config = dict(
    norm_place='pre',
    lr_head=0.00492,
    grad_clip=1.0,
    decay_fraction=0.747,
    steps=9571,
)
Each number is 128 + 24 x the weight over the matrix's rms, rounded and kept within 0 to 255. Layers, rows and columns count from 0. Numbers have three digits each.

# q: layer 7 attention query, 192x192, rms 0.0962, rows 25-31, columns 0-191
# k: layer 7 attention key, 192x192, rms 0.0967, rows 25-31, columns 0-191
# v: layer 7 attention value, 192x192, rms 0.114, rows 0-28, columns 0-191
# o: layer 7 attention output (transposed), 192x192, rms 0.115, rows 0-28, columns 0-191
q25:105121099140148141130078134141135132129126147132163108149124139106152115126171100104093137132089134125068146150113173128119126151124133149103136113131108097139120112122122095139177094138143113111127125098137113125131153116124128119142132092094116130103125150133127092127132144147099154082149121140149156124120138145125120129151152086116146135123102128084105108105160104106129133149145084166147106088119161173128122142109155088136122141155118136131106118155148128155100136134146137119096152137128137120153138178152108129106160160108135132134134132116098132129131110156088118153
k25:132111139110139114112095141160133153111132153122092128133111155139117144132102124128115105152141150159095106137087133104123123113151138129087132108094091087117117144151127141122120121107120073153132146147101149101145138117124169108134134149101112111149185118106122123142146134122131135184148175155136098128104106124089137146136166156107128110114149113132113129110158128117146129121137164123091112166151143063082149122098142102115098151119121126147123144150138109108140148116123158157100118083141106163134110152086149128168113130131111105118188166087118115161147115161104156172
q26:126158152108143115092180130105141118116141113122150096157148114148100132163160162124106106071101096128158147088132128128099107156156128140141129103126150126103116079096164169137158091143091133143125079077133152147111116107103127115151132140161135136145090152122137128104133152121124114156118133127154162123112153151135150179144106131109140144134113110125090145134107108131160145157086138160149164157113129126132120111158129116151124124165120111114134137120142107136120152123145146127117103123103135164143147099121146133160106079098090118098156096115130160142100124084125131120
k26:157151093116109148162154130129127109111081125185149102141125134150169183126150127107117103131118089113218102134121133122093126146141125119117152119116115139099128076116135102110154135106123089147136150173130074145124135130120125077150151120140148131149088121153133099119120156113149130165112118139110144141163123082123130097150092116139130130085102115155125135135113155126162147139137159096170131129164159086113132116162119157115105091119093117116130136146095093095122136101150124125155127129118116133101129143107135107149100127103097100135142090123117104139105159134117133113
q27:129117146164134140105149090086121127129116105100098131126156124130109157105118159120089135122086133166143121091133110095132054124119103074157154157097108134094108106085142104152175120111099126157134135094151131099145136126135122109130113136146145113118116129096131131117143160130144117129164164133171181132144115144107104100157120089154127160129168113171099128160109140153113139168165139147160105116085085103141144125139123138119082103130150089133139148091169126148160144124138071167087098180137133140131112107147186106136138128135113117120168134133163156175129160085117132123
k27:099148113079119170145123143139113168134111152121162130150151131150162186135110152134126151158141108167154120130149133086115136172083127142129150126108124119119135125133099084134148124106092121152122141153139120147125109113148099135109100108134155115124120112135169117126168141113124120113150129129115157144136134128113190091213132073167151163109153145172094103095079154135151131134212137121159105121100123095116083103147104161135130131138139102115113163123109079118096146154163128132124112125100105141115136113114161087115103105101143115163148139148158111175114144141135101131
q28:164119159108132155120143111103100127147155140160102109143155138092101180090107146166136133115072115156181146158133111100137108114108142099163124158115142160146119117144147153095179087131111169120108151104133139146096119123111141131114110129145140134129131092152103170134129151118141123100129137138143148102141097066069154147156136113110074088152146123141149143163151129115097118136111136150133104134103120090120133115161124139099125131109101117136122145113144080141139136104075149159119110131134140154143067144124153120136134149152142088129124126146144148137119128112159134122
k28:140116151126172126133155165127124108121098116138162124143163119146106136057120177156131162169109101119159138169157095124156124123095159123127133115157139105143116139150103129114155121128158160156128107141118089118113163118153124127123117122095133137131110085112124126091147153125153108087163129147158158114114105092096122153143114116136134114143143111156107126133114126147112131138134084108133116126077161127099112124139097190147150133127137158138155168147125109150084166172127124145111109148126118079149146117148092173098152124120128114119131185132143145119107145120122105107
q29:127150156135152078111151146121138118126116128115135122127103116140134106095176085118121129180108173108090136150164121114197109104133121126102151143152155158111126151143158122129128123123175118127151070113138095081125134131122136143134174064102095152121131109142140128134094144140159120129124170159123156105130124136116144169105136128131129187123144103078107150122116133119120131139180141160106122131139150149167108127105115094131110112169120145105148149123133143159083158149109103157110142141113153097135095130117108158152201134138128119134155112110138123101145163104103144105
k29:157098074101089139139116111175112126094152158126126168174121136144159149147129110132122104147150154142128135146149114153123160140159105119044168144094079107109120141173120100172112104155120105143142131141118120125142158152148167170107100138159109132096137131092106149168109147128127167102110095149133126152132095158179117133111111099139127115130146119076102103129080141080119124150149132120110116130113142113125166146149124136154137148157119168085134145082139077152100132142136154120151109095122150131110118133120127116104148160106101105155109118134142099113158098093103121137
q30:111110141153133154125099152133147120084115148133140158134131142155107117086108107111121163125113145151093117153123148098129098141094126123057128133128114158132113145115101120107162106128136119099147175101121125094133149125100125169154168132139088153113122131110155131122144147100107114132172139130155149104187124149116109135126135107110132125139122147088153157121143079146140135143193134157120135122116123137114127129113122116124079138153126124149104087121174171123146133177141109146122162136142129122106120146140097137166139153118146133125118163139145164103151163132106158101
k30:162095139144130100116083128125143164129143130102145146153148173154132112131091128153085127139131106167085138119150152146168104127126147137074130130092130105135119119149120136138110135119145109167131130127120132091145150124117140094133151147177151168136160097103175131120143150134145125118130169111157095117140134120107126162156137140135128130122165115112146127122160125111152128111162155132150099138114120053116153116130102103204151149135122118151105117110127108116132142153159101146090119096124114148151087107097145121147113119078135096146109151145138116143166071144121121129
q31:100176200158119154108125137142111149117114164167101132101113130136107135150131114128158114124158139136121152109133139129112138132117085094121107164098076138187101134089107102133125114118122103111152175093127150131094132142072126133159155120142099141076116144098155087124095170102113125124135125086133094092104139131107110132101126116138147125136120127128149175115100126104121142105124109135064157160076120117106152183092142121118093135115162141119134106139150146102112119137138080125186123146121114170100114146119102100149150140105127137092132127162155130133119135153134162137
k31:169127137155143143114124161109103131103135112101171145135104164107134122081137104151160153126078119179097145085148106129161150079112130136088116126117128130139129124112134139092129117110128109140090088100153128117120144121074072121112120127164173151169104137136165111147141112116152103067137170123119133138163129126094136155129132130167146145120121120123154118128144111152085100127129086149136085134108144110172116167103127116163122137167120123139142083132159135151116153137134113098105123155098138126121123159131136160104146120067203116165122167138145141103154126104135126145
v0:106155127113142149138109127128129142097113092098119116077135151096127105146132151153128126120137132114132152147132118118123102135101104119128119152141097105140167137123119116132101099132119099098126155150111116102145121135138128118126116158112137126118108122133148105115132125149129121129125114138131094121126136126138134111124113131150150130152131144126132135132121092119148099090156114099135136134135166137120137119116120143094114123127139156123108155106100111119130139117130125128119127127129136133124151129142108141124135150154108123124110125128110107109113161124088144127
o0:161111141122116117152092141129129101132147127125117126161127108130134159119156150097114121118140130122132127142133128155128111087093151135111121163136151138113129129100106110120124138123146123136141139108134112119145117152142115120109115140130142124131126121151123141141123150124125112125111137142119159122110118157119124138142118137125115112148131107171136143119158122135114136141134136107133140126113115140146119100126125103129122110124137130145118117142146119096137126105124120128122129138105146139148102118128173120123112138100116108113162146129127103134142117127116120088
v1:145129105159130146136112148135147119103124111122121142113133142111143121112111127132147133143115085124131119108110149128119118115116149110165096118134105132114126135114132138117108123129130116142109127120110155138100087124162149127121129104118137110140115136104118118152104134131124142133131113153122142125155151094115115151120122116109134151166123130146098138110118166123143139120122135132123117119142147119128112102122104135143116115141113141134114112128139098138090110129139129106115137126099144140118110109098120138137142145099142121157120104100133119124121114136125132153
o1:122113106119133141157116116104116129122104127112129121129130121119112123132138128124118124154125132139135128158128114132106137120119118129106134108139126112104087123117138109135124129139137134143144104124136093104142127129117126178128109128128134147120154115130136115136143125108107156121135102131096110099140107142101118142141126123140124117121114124128147100129144155123132136140152159148136122128141122138175110118142104123104125140131118124152136119108129129122154140132127145121134145134133127121107145158131140152111144135122093137155132115135141135117152131118130093124
v2:119121110124118124153133121150131113147138185132150143135164133136119133139092125138117126085108170126134114119087107130126137121117124089133129111094132117120178111140133121115117136129133124148126134128145161094143140122134104148122134123142131115159094135133159110125124117136149129123145107140113127153107122125129113125142146119143124141138138121123141107127160132116125150124119152133150115152128134158119166134145105150124145126133164116142138111108122127147148097112120127115129118151120111149139122143149178163113120127151129140102129154093148126123157120165125107093
o2:104147119132128123125097139130133124146120079122131142132124135128142131134134151110137113136135121101117166166113130119118139138136115130135137116111119152125112135111111149110148109147129116134115133099130137080119129145173109120137126136101139112122117126136111138136120134127118107141119128132160093129138138131154117134106138139100152141117138131115127138126130114091134135124126116143140138126146108117123122110110130127128098102124132132092114132128104146139113132156125098157103163122128105137109134121152114120124154131116118112149156133127094115118142154139104121125
v3:118129129133135128124144132101133129133138120118126141127129140152147130128123141125151126121101119121134124106148145149125129141122134146150139141137117147115104102138152140097129114128148108118126108141109136131159130108138145111119124133114116124145128150136099132117136121121118133143126138109139128120130119132151100158136114152142116144120114146115118119111150133130125108144142143142146117151095138125133099144129144117113112141146108104136132139138131116159114105128135106126135138133130121129144129155105106132151125172139158137130097131146145150126135123129125126109
o3:122115113121117130140201122160138136103132136146120140131127122137112109131129124155102110125130139142155141119136101106124126134134134123122154148120133116143111153138146141118129134121137113131115121138128129171112122129134110132105130121117121136117120128139147132134151129136141145145118127130100128147117136124127145125098130109127140149138127132131146142133135131125127126138134137106122126129171135108108121146128126141136149130134132112120122144142123130133147135157127125143108124131147138116131148131132144165130126128131132123102131141148134128142135150124148142124
v4:110123131117137112107102164076120111135123150136138116125129137124120137129133131148130124143124140118138145141097122120139143148109103128132137122122166129145153141136138127113135114128122151141130143138101128099120131102137127118124138133132108111121136119129102141149144135112170153130119115127105154138143116106108156123135138133111124131132109126110112132113140127129106153168109116151140127106137140121135089132143126120146108125115103145121115126128122116134102116132141121091105128112125138111121121137105111116145133124109117114130142121111163086084144121125140125131
o4:113096098114116138131105105127124116148128118117118119122150110134124122144136141135141127126112131135124109138123136118129140133126137108113119098134131136060132136116130118168106148121127138097109130137145139118133108133145112136147155144127114119138137143123133109127138121131115162148111132125131135128113106100115109130134107129112138133120143161149120111127137143125147131135153133143127143135141094101136137140133104149129114126129131157141127118115112143125136114125114129132122141120143129138119134136134133100160141137111119108116091140128113140118154098109110126107
v5:108144114159126135129128119148127116129139158120134138148135123119146137124131139134155118110122097135123136135119140115135143162120147129154100136107119120109119151104119153099151138128109145100167145155122127133136124138106119135146096163138156128103119117123133098120127147143114132139104114143119144128102138141103117110123128124112139133167133147129103147120101104140134123116120109127119143123110127132132119123135152147147106139128131147128139184146122125142123128158140104136131104151141132117154119113145095122097124111110129153130105130153131139133112127120132126111
o5:146131143130126146151138124102097124141145116116126124129147131145160132124143109120113144128128119128121117091125116131145105099120151159101125145148129142161138119142141110107122135141158141131144142139118131136139134149126120116128128120131144141112142136121129173126094107115132096113134130122128132127135122116120133146128105142124108127116128111131107124141114152126124131137129122111137179136138146124175133134143104117122104134127125127118126130082115137156123148100091147153122110111133119139127119111140144119130127116129111127124124125137127129131114129126116130145
v6:114138139100142107121127128125119134124124096112110147105138164136109115133127145149137103113122160114134126145128140138141152158130095123110114131124157139135129089134160087119132143130123150159111125118132099120155135105149125119132118122137114142156120146118081133113164138096139119125096141123125124095144125160146097114113131134155105117095092110115130131134105102129101111144114122148140108125129126129123130140124120113118111149125111124107153133136121096141141117125118131131142141120139120150138137125151136150130120114114124122156141139139115143135131135118114117107
o6:111094130148130120117151130133131105155138166156122116120122103143134123132120126106100119117104128146125165096130142116108129128113144127152142132124135148146111113121112144096129109126123119113118127126138116120104120125164096095141133140103117129150128127137138101118143143133122161120129122125141126145110125121122149118139126141117131152131119156137110135119158099121112133130145123099136122115130120113140132141131153139125137137110146105129139141139126136109131101157165125141123131156114128123165130117144123108128126132107135112114129137126135146137124132138133156114
v7:150117121158092162147120110158134152141139127138124136142128106115124114129122122141112103128119124122119097161084125116108113159121090150154117155132107120138099123138140157131124111126109129099134103100150125129104121136133127131115089100126152109129121127138146133139084123161116147106142165116120142142130114122090126110124157075134142126110138135130123146155128140115129106128127135139154118122109113120136109123093124138138172149134142123110134131153141130137143126128147111128130142145143131101123108121122119144119119134122148143151121147113122148133095108119133132133
o7:143160148119169134138088117112113135113120134121136150125110117132123115139109126140146129109113105109102151130143101111141130122136118114136149137111133133198138159146143097121142130122138112112115153125123168125126142125104137164142122136132098132104159125123154130131131133114117113115159121120143120125125146138126147138103112153137103135116132121111123110143117119120127106155131118116117133104121139146057149136158147118126090132131142117129110100126105143134098139140140161123132124127107149149138142115128117126140153120147125134142134100122120113122126118156125124134
v8:120116139112146139137131123108138127125139147128117138121141150117079138118135121125129150122130131115136141167141128129132096113112097129118164139105142101128155141139105138145132121137122121154104121129127123137111089137143119139131163125134147122140124140165091115106110134134136119119138120151137130108134102085125123130122122100105147113094128134130129129114150144135142119117149118125163160147148096122129151116114121086159141109122122115149127130118125111130126131115102113144099125136103171130115139098131111140143125143153126136138111109109135115124126131120163138148
o8:107147132115098116135078134143124126113127115126136116146142137124107129107115140125123107151144109135141132120122145091143137156106133111117132133152138133148118126118105143160135135140113136148120146131143126126129139096123141128139139121136112106115143112122113132160112126153140110107105111118137123094134113136139124145138131152120135116128129114124147120116136119149128122117110139121121107117108125154144126126126125117129120122143142158139110107152146134136124114158129130144162121137155109121107129155112135128143105138122131117119138123149117119152143107126120118116
v9:122138133160108135139128130137126148095107145120145140168121139133096144139113146122114130141143120126127110120103136155115130131138129115119098085114150123123141118138148115117158142155105129122128149145100103122161131140141115131115093125145135153115127106125104133136148152131136117146107105148114134135134108117137069117110143166122121096121133134130135124135152121117140107121144097119128113131145135138126135129125134136133130143136119155119154159120144110132128154118124127134128126120140148166129127113150102141115118138165155157136113091142120148114108129115152099111
o9:116118125165116145114135122132122126124116134140127143132116114130116128094156126142122144120112121155140140119133125111108109123117140162118110146119117163159081124115129113132150130123121132135125152146138127123140123145152119097140145131119134117142108142095130121124129094125129119113126132129180125143111142148125135096147118156121139131140097115149126130121104118137089113120119140133121147133125127112151162143147127122124090085127123105126149155152106113130125107127115107124152123125110118141127133130123151125123136129111140134126142134142138135136117131124095131131
v10:129136118096138119127129142124137128137122150109115140119121076112124152135150130105099157151160130123124145120151121103145117136128112141131172133132148112128138154105096098141114108114099143134147130108133126160131106125122112152115147129116112127112134125093099107092152120150129145116087150105113121082158124148115140123142158100124144118107108117155162134139123107128141128112150135113108144134148106115124125123129107142114150098106119122148121134095130141113136103140149124125136106149144101113149148130136136095125139123134129123137132137112110134129123143144121145107
o10:160147138122119102132095133135131134123128123122124132133148153136106134159131136112132120126125159133126141154114162117129143130146124155130112103119145116132137132140123135119105115132130126145150147117140144132120150132118148132126142142150112127128101115145119114124131106129164126110129129112152117126109124101143117144138106121127136141119140120127122119119143115144142161127153121126151120123101123143074133108131099116162134141131139137104122130082140128128125113110146129124130121121125144138145099115102102144141115114157137151132118112139137092118121085106126138136
v11:102149107106128144116134124151155117150134125144109100089138143120142109125125120095088152140132146118143133130141154109122143108106108131135118157110135119113119134166117151136143113140125108150108130133127129138132098144138124103131128168139140108114091135121119124120151137107114118114113117107154126080157129114148094134133159112126095129129118143123151138113160148109111110128128114128121129143141138115119111112127117140127144132105148115130132111118144090123159113145137111153135150152126133127133142134135137135095115131136094118120124108132141097118166156126112093109
o11:144147112120121110155141152104155136132132116109136116123126139093102135147106121125144097131134134139120146150148109112143118118111118128148154126126137125112106144139103142142128093125124143157143112120114133115108099134161132128116106131110131122145111121100130137153152100135125137118113117155101113136126141126145107100129112119118107104118108112144124091128161099133112128122139146093136106137113117156115135123121117148131160124135149132142115150145134143124121126140123129125134113123117113110135099138118143145154107130113150130108146129144132117146125134125125138107
v12:153100139148095121143147153101142110174173152130105126133122138129161142145130126105096132139107123143130139141107137141089143085119142128117144104110119125137129130170128121145143113139143138144100121117158167109112126136145110135102111119140136159135127142153117162151141117124160119113168107121142141155127141115142095142099175127099132109113142145130121143144152133138109149140096132114135143124151119106124110125115134120142144141094146109119113124140138156149147131142139149116126138145155104131151100142135147133112131082129120121101111141128117121128125136138140098131
o12:122147106114163132125103129119132149108098114123135110127124128122133096132115096147150113134118123118089132135136107110127142142140121088156119124104136095087127142132116125155145111120098123104123147135115141098112112110119128105153141122094119116138118143109143136142119116114120143161148123128149114141155131112134112105128112105135135125131103118112124127151120148137137115142110121145138119131097150126030138151128133118142141124138135128101136155149095163141094132150116112125136104114135094130144128139133134144113138134114132136159123130123135126131112115142121124128
v13:105100112134127125138124120141146139151119121151124181131124115127101115092117122135145125141126159123122138136117115100110119154096128148116145102119148155117125093137109123102094106133133161108125115115103096120122134097144107116121134083099098127102116120107086122156116119130132136133127131127111110134118110108139135079110154108100136146110122090121127156126124156130144152126136120156127101116134128135119170136119117101124116104139107147145143125113130118080147122114136150137100117110108149107142124133130138153138138120130114135137116178099147112128129134135096138118
o13:110141105147139150128093139119132153135163135147102116104112136160122142121130135131138134129115110106133127106106132131111132125120103135140112114134125147090134137074148132134124111133120093118111136152148125118120143145117145151127110145109155109136133123145128120121143140120128148132116135120136119129148123128122142133154115143104132157129132150138143105142108133127098149123145148136125120126122101152093123112124126163133085129115124127150133120113140152117131114128177130136136152138141153145125110118125119122161160117132117114113117105120115105138168111131123160107
v14:142160154132131157144117126117137138139113104166142149135157129121118112142095136105145140092114142133126143117113129107152100147117077130144100137147159128138105152110135131083142133119105116129092109112141125150097136134133161129159146138141127103114136142115148143123128139139127133122155120119126118106161141115122128134128118110132101167135102125136140140136137123111125138106110136117123117125139098135136136117137130142139175112108129105140129112150131129127133103131132137121147132149121140129127151096140108119096115147136155117114129131146158134111149133128174126127
o14:138144147127114130129133139104135147128134154141145121121145131125110128142115160113145126147137109139117163169121128101128134116141099118161150110130100135217130149158136140139103127091113137133137120141154146133125123141119108147109099095126110129111133127142124117122126127139124116109141116145130135119102131119141157137115127120163123114109132124122130134115131137124142116121129129144138145134106124133150120110132117121141137169151120139145126140159105125141151132121108145128121131130151132134113113137137145118137128147127146118120110100130108125127111115107130114153
v15:122120103142116149139124152114137139132117144140099127132121099137144168151136149146160142132124116137128115146129136138139134129117175104087146135152145127121129119134151113117151125114115153134142148119118124162165100105126104120158152143121140123121128135123088109116122138130128115132147098140113121127128103100149111130145129137130140162118134134137127117116135143106123094117144115144122123143109103125127146143136098106139140122144142122172137140123125089085132149128131127142112128148129149107129098107119121110125119109144117133115126106117117110123126123129110119152
o15:144137124128091133139131150129101147123099116114134155140152143135100111096141097124119140127136129120148141117109134125133098125135122142112112138125128123089103127113098159134113136149138135166131102148131132131129134130131141123135134123130113123111118091119149139146118141147123112140103104135126103132136115102136166139135125123108116133126104127131135121113118133125095124104128141143118130159125112113176133138139116134147144101101145134133134130123139154125119126123138135125144128154133143111104116127103135126133139118142129108128136126144111126152129121116110123138
v16:094123113106121134110134121140163132132118157149113139158133136127090132099149143140134129135130106139137129119132125137113143130108126140152130126101128132116146113152106121104161165133111122119153137118144122119158109126100136131136166172142134134124126138150107101105113133129118121123111163122101114089115148102126093146122123148152124117130141143119120100100150136152143142132137113156105107133146141123134128128138113128154094136161116150114144134106135115149122118131141105099117129155095128095127126105114085132123144129122148147134120093146143113125144104140163124148
o16:121135121118126107154156140136121124139111098129132152115137133134132143123112120121099144169147132134154131105114141115143134145134129133103142117144153121150128129138131118150127147109129125121143101140134113153133132098139141140136134114130135129127147146095121138147141110139145131118109117104146143125100114144128116127144122136121138145128118118161134126129113129147114122098148135102125120124142111128245109131129125159124123125109124118121103131136162125164127134143117135128135127122133118127119137129138148155175126128121115138124115134113135153102105128124139120127
v17:091100146115115134123141145103160128148132129129111102124122114145132122120124144122153140127123161163138092123108150166124109118143117112128152153113125139131129105113164120116143145131132110156119118119145129105109126144088135129138104131153138151099134142110154125117115129100145118143140138148096169106122139125147133127111134148129148155138142101120155099116137129143122131141120124131133141153156131118128140139143139087146125122147159128132160159149131141115131095114139124118140117114129098134122102071142140149099106134138153113151130122138158130185132111139134066131
o17:134140129142114132113168152138125137151132131128139129136120140128096106137103126130113116130118098098122140137105122139141165136167144126137133145133130154169133126141084122129136126130117163092122121144104113161144130136149143100143142115113128122156136108121125126126123150165146157117132118141148126141149134135159140107133144142124105114148123142128115146152113123114122118109115110139154118133121125131185100139115144146130138112138118131099124134152099144148129146159144146100125131110134105116121135111130136138136127128142114139165150115115135141128133162155112167131
v18:151128129150093166152133115117142125121112149093109092141145143152120143148152108118131115136129121140113135101160121128141139138128123128142175139119077129109132153099123128102118125130149115133115112145147141154099118094145151172116144106115135136123159128130170143139118135141110136119132152163138121108116140135137129135139099137136137116160121092163141103149100104134139127119140133126105123113090163134123132139129143145124125114124126121144122148136158092140105144111159130087130116111121116107137124120128152081095135147138129134093117091137145156136127135138096144139
o18:145124132115145121111168148150139132121104136145134155160111125124128134138123128137118120130141131120126147139127128113141127129120119136076104138120115135123116124159141121096120128132115132127135121153085144187138130132120115120114121117139137137110121094153113097141124149130145121163150129114132129099157142124139104116107154116149099118086133093153141156106106156141169132119096119128129140121140120137135116121128139110126105139114120126101132125112099131115112149114121118129162127146145147127132109148090123130130104119145137139145123093129128122143117143104134110124
v19:103087115147106142155145124106135134147143142100117133149114092144088132131143134103095151123137133146125125099128110119124109131133103170116165149105114119116132143100128157116118143158103104109134103128131124140140121121099108102124136160128143106124134165158117130098135120120116129124121154144113115113100128124128125140125108134144122087120154139155135123134109114143130127124138126104138135176114122131132135117119140106141144139126135101123130145120168097102139139115122143111128127132145126122136139126131123097158112135158137115124133132128148180125101107119119128115
o19:158166145112121121107094144134135127126102101143123144122127154124127100126122107139106105127158119154130114119131133096139136135134119145111126149144124128127147145163104129139156132089130132125099143128112154160115148111146116127097127126121111153119110123155133135125107140142162114124124151125173130140143159143169134109114136156120111138120133124140155128125116100148147126118112095108114115105140148137080122131131139125151125114133134115114118111134145132144085138128131152139150122125106111125143134114115134160144113131125137128125124088122144102135134123115142115149
v20:125121111116149133116115141086120095085084135094123122114134116134151125134160119164135124088149143147128136126162095138165118113146111099113167128124113101134140146108111124137107139128144100112139125142105115137144152081113126126143122136114114094116114154126132111112115110134126103132102139126135166107118102148137149139134123119123122113101118102127151118140136133125163122097124123109157118114112135128132127138104135148137120122129140116111117118112145083114134119131143144128122135081118101144105141126121101111122114110114112110127130126092129109144134148118108138106
o20:131117110126129115105092133152141109146139115130124131139127129127139162103112129114127127131133148104130128138137130106144144109121132131106129135138117146081131145142103138090113125144164142120110155115082127122112098125162139127093150144155118136130126110138103116124120158127134139093118119139136128119144122126145144105125130151093111116132132137170129154110132127135153135139121143111119135123139115098136136105108136135162159116109136137129120139097131123111123122160136137124120156136132161089150110142110124106097143149146151131115113142132122100143147136130133148109
v21:112104121146156128120145139143113134125119157137156108148124146137144109144152133125122151127135117132132111127125096096107166110151141117099121100139106132113154136136154148136142117143142127132141122152071128101172097113137104132129124139126101118130140151153075114132143131148119110102139129121157122153106118120149132153137127119138107128111142139132132133131157131164130109151143119120090142130134127110130098119123101113133144133150124115100136102144130120170114134132150104162158100099129122135107149104137141113158125137176160139106138096127115131135115144115154133122
o21:123136093129094142102177121139136119101090108118135147110122132131132116100139132132123128092110168130151109113152124087158109135145097126137121130132123102111113122137159127155143103145145118116107109137148119122127125131141147119112146113143126128115142142119120144152145110130131098150114138130142136131102158120136120125126120144124124143126149126138130129145121128121130147130127133148131107133157139130126145151145134090126136097171129100109111134114093135143115100150101100108150127146111127097153115157114131146107128149102136133110149156134117115135129143103140140118
v22:127141140105142115115127140124117120161118106149093087112150136121145123141138130142151121120136151123118153111153136163156105107152127092114152161148129135143151123150109104139112138113138125106152110134114098139149123140117127138136142112142109140118087137115142132115106115141141146131130145110127117124158126132117157133115137113106120092152135143126133144136132110107119146126148144130138154124137140138135132151160094130118110125109096127137131136125132121158160128122128133128124137162114122139104103100119126162126125140094137117146136132128135113123151172135113119133
o22:126101111104124096111144126161140099146125132130100132137127119142125146115136150119102129137133125112114142135109108142122152136119158114140099128101159127132144122114130155107123127134132143120135135122112144118124119121122114119091147108125123129147135126108133117108134151101132147109099102129124114126112117145101124129124140152126138128145132129122106136146146135097120142125109139136118133148124095142124111117102127125109161138146111135148098157124168128114117149133137129119113119111136143108133120120110128117155114120131102109145109140133114125124126129129135147123
v23:121156122135094130151119147143145118103115153121119129130133127127148162121116168125117129112147113125114129167125135152117131147131138135112131129125133150130117159162109121099140116130127157145133112145125132122144160109135111113137121106139147122114103121139136113150129124144126115143141140133120106128157123112137128102133136108100141121115115130141117130143121100117130122129115150145124119126131120138133147133114161139158110124117143121145127129116149122124140128129143154122118118135123113120139101140149150117108113120116110114146139123173138146122134133112108110118
o23:118145128138160138133092144128117132152135130127121140133109129153106131109140117105126135146141128133113146120124114088140128128116137140125126140132114138082103140123111127132127132149137141135154156119109128157133123124143117109122113152117117114137127127134139142130132143127121122133133105145147124162136142121115134141141116155127116119111126135135117149126128131131111114125118104120125124137124132137076146141127140123129114143114131125129145127114112155120108155122108116141125137107147149134123102121129145112131138120149161145120102105136134110152104131156120132140
v24:140112159124118127130135153134148151138135143106109163124130107136143149156149113147122134129128133100134130123113150140117109113102116101140149115116137136119113157112138158156137109122114140108129152115148118128140095125134130126095100111107126155125109137099134154124134138131128122135126103105121130148141126145134122129105141126112125141138129135125138162114149124126124140127132123162125107139161114128124114131112097162094171117103150157122116154114098141095126104140123125140144144163118152144101133140139138127123149112134144138131079145122141131135119119155129098122
o24:136127108152139107141132131112095126114129129150141107117124148108117111128136103140122137109128124130115147170155116133112126128125139131146133125117162150136153131116114128132136119105099135120139126153130130110136136158126152143130139130135141110128111107144160124138139095126145144124146126145112119112102104111122129112107129107135127149131121099109120131142104123123102123145144157159147140139109131124074130106140096112139119107128132141120119146128134138151142140131137115137140110129126132135133121126123093133136135109137109119145135150136117121113151132124129117131
v25:152167089118166176104121104142139148141078104096119119147135159108119151116133128121118095128134131146108132112113116154144134113148124116156124139136132110112137138093112137124103143145124119105159108143162111144102113113160131119127117108126117134117133139141155136145113123155142121121109145144119128126141108149118091123123120126138134116114127111125145120129124134119127132141120125132143105110116127149148125140118135136134089139140145133137142164157175111128116150129143149122134118122120112122109127146142105105151111123119139133123125141142143109141119125102157138136
o25:132144135116137102130169141123131116140161130146115146142126139131146136126130119132112126146123121108114164128146108104138130116088095150106129136124137165119112133153133114109132171145151154127118135121099141141121109121130139135103147127131130122143132134098118119121128121114133128112144140112143160118158170144108135129117184135118137107121129118133132135124117121154150123145111130129124136097116112123190115130126130138141145145119103108149113139119147145142137107140125128112149125131145137115159124118116114113090127118143148115139109124133150129133141129129120148131
v26:109140085151135136094125128155112158169120131126118138156117135121110127113141101100118129158110119142118143077126109136115155133135134153138134098153142144134103124120104142098112150123144127110141123108152133153099153121132139154122146127111137138123137115114140116155122127151129123096113133133110124156109151139125136126132121121118145142128141118157148102114146126134173143148118118137091121122108123122115138116130105131141131126146129148149122116097125124127103130142158142133148111125132131088148138119106119118138154158115130153149128144122156121143153124116136164138
o26:111145117114139143151159124118120139108151128124121138121138148117159125148119130140142140127138130107142107139122130117135123126131105129114133101143128108161130107131145116118131134111134120132169106111143128141137122122112158168119145100149144146129133134130095103127146102097134135145138137102109130124119143112134116137142154130130108126131127143130141102104104130136114164114145149160132129134146108149174120090129115155147115140129115124127137120122139136133154133116141116110125137120115135143128137128127120148128140114147137142127113107112118124098114086120120132146
v27:119138128122116130109134153125131155104112122147133132151145107139155147115121131142114135152132144127130103106121178126123108128122149163118113149145132168117128138137133146116170091127112174117147127130124115109141143110112106151135112114142160163097106134122120113153143150156174120130131105138095127153123133148163154121143121101116130147147141132123128150144127072120131131113111126132115139136161150130127128118112124130132142106119139114114134164145097116160131136146117126140137136128134135153134102128126143146135125105128127123152133111127144146125130178122120107137
o27:108146144112140158130151132133100127151121139105123124122113147166113098116142126127128145103114108137129147112139138131116123118141136144117138149120148149085145112135108111132160131123134151148106144118123134126111149142115147109115115129107126129161130120118118131123145126126131152118149106169100139161119122115115123144122119154114094139141109131124109128127116150109097144119148133133133119154120137143139117128137103106150122112131107139133151142125134144129107146095120136108158142107132143127119114121121151126102151144118140143102130144163128131114129132139133114134
v28:140181107118144159137110137131138141157111122130131150137110155128143131121108141133133111135141095139121122135123142143136149118118125145136124115125182145129144137099129147107138143129117128129112144156146113162115165126140117127146129132113145138123104120147134129152166145127136138119142132135106123140121117138161115143123074149151118138146130142141119101124123164131111116122133104114118105118141105144135125128141125105172143117108144092114105119138150119148107156104123173107119101119097155118119122126149084129129131105122140122101130113119167102122156133096120121152
o28:096116119115096099141155133132122135126119112130131108130128146123138107108124129109140123130153127144126138143132141111118118141109125152147104124162120140059128120143113137141096157108139154123145111127147145135114113132130114138108098115124136128136135119108100140128091124121112101131134114143091144137122143132107145133149170129142119104122110127161156111130114134136129130144134133147103129109118110135216121131141137151143141136110108152155151128147105133133148123123119137128137118160135124142112122124115133124121147164134141119122123130129112139124114116118115121139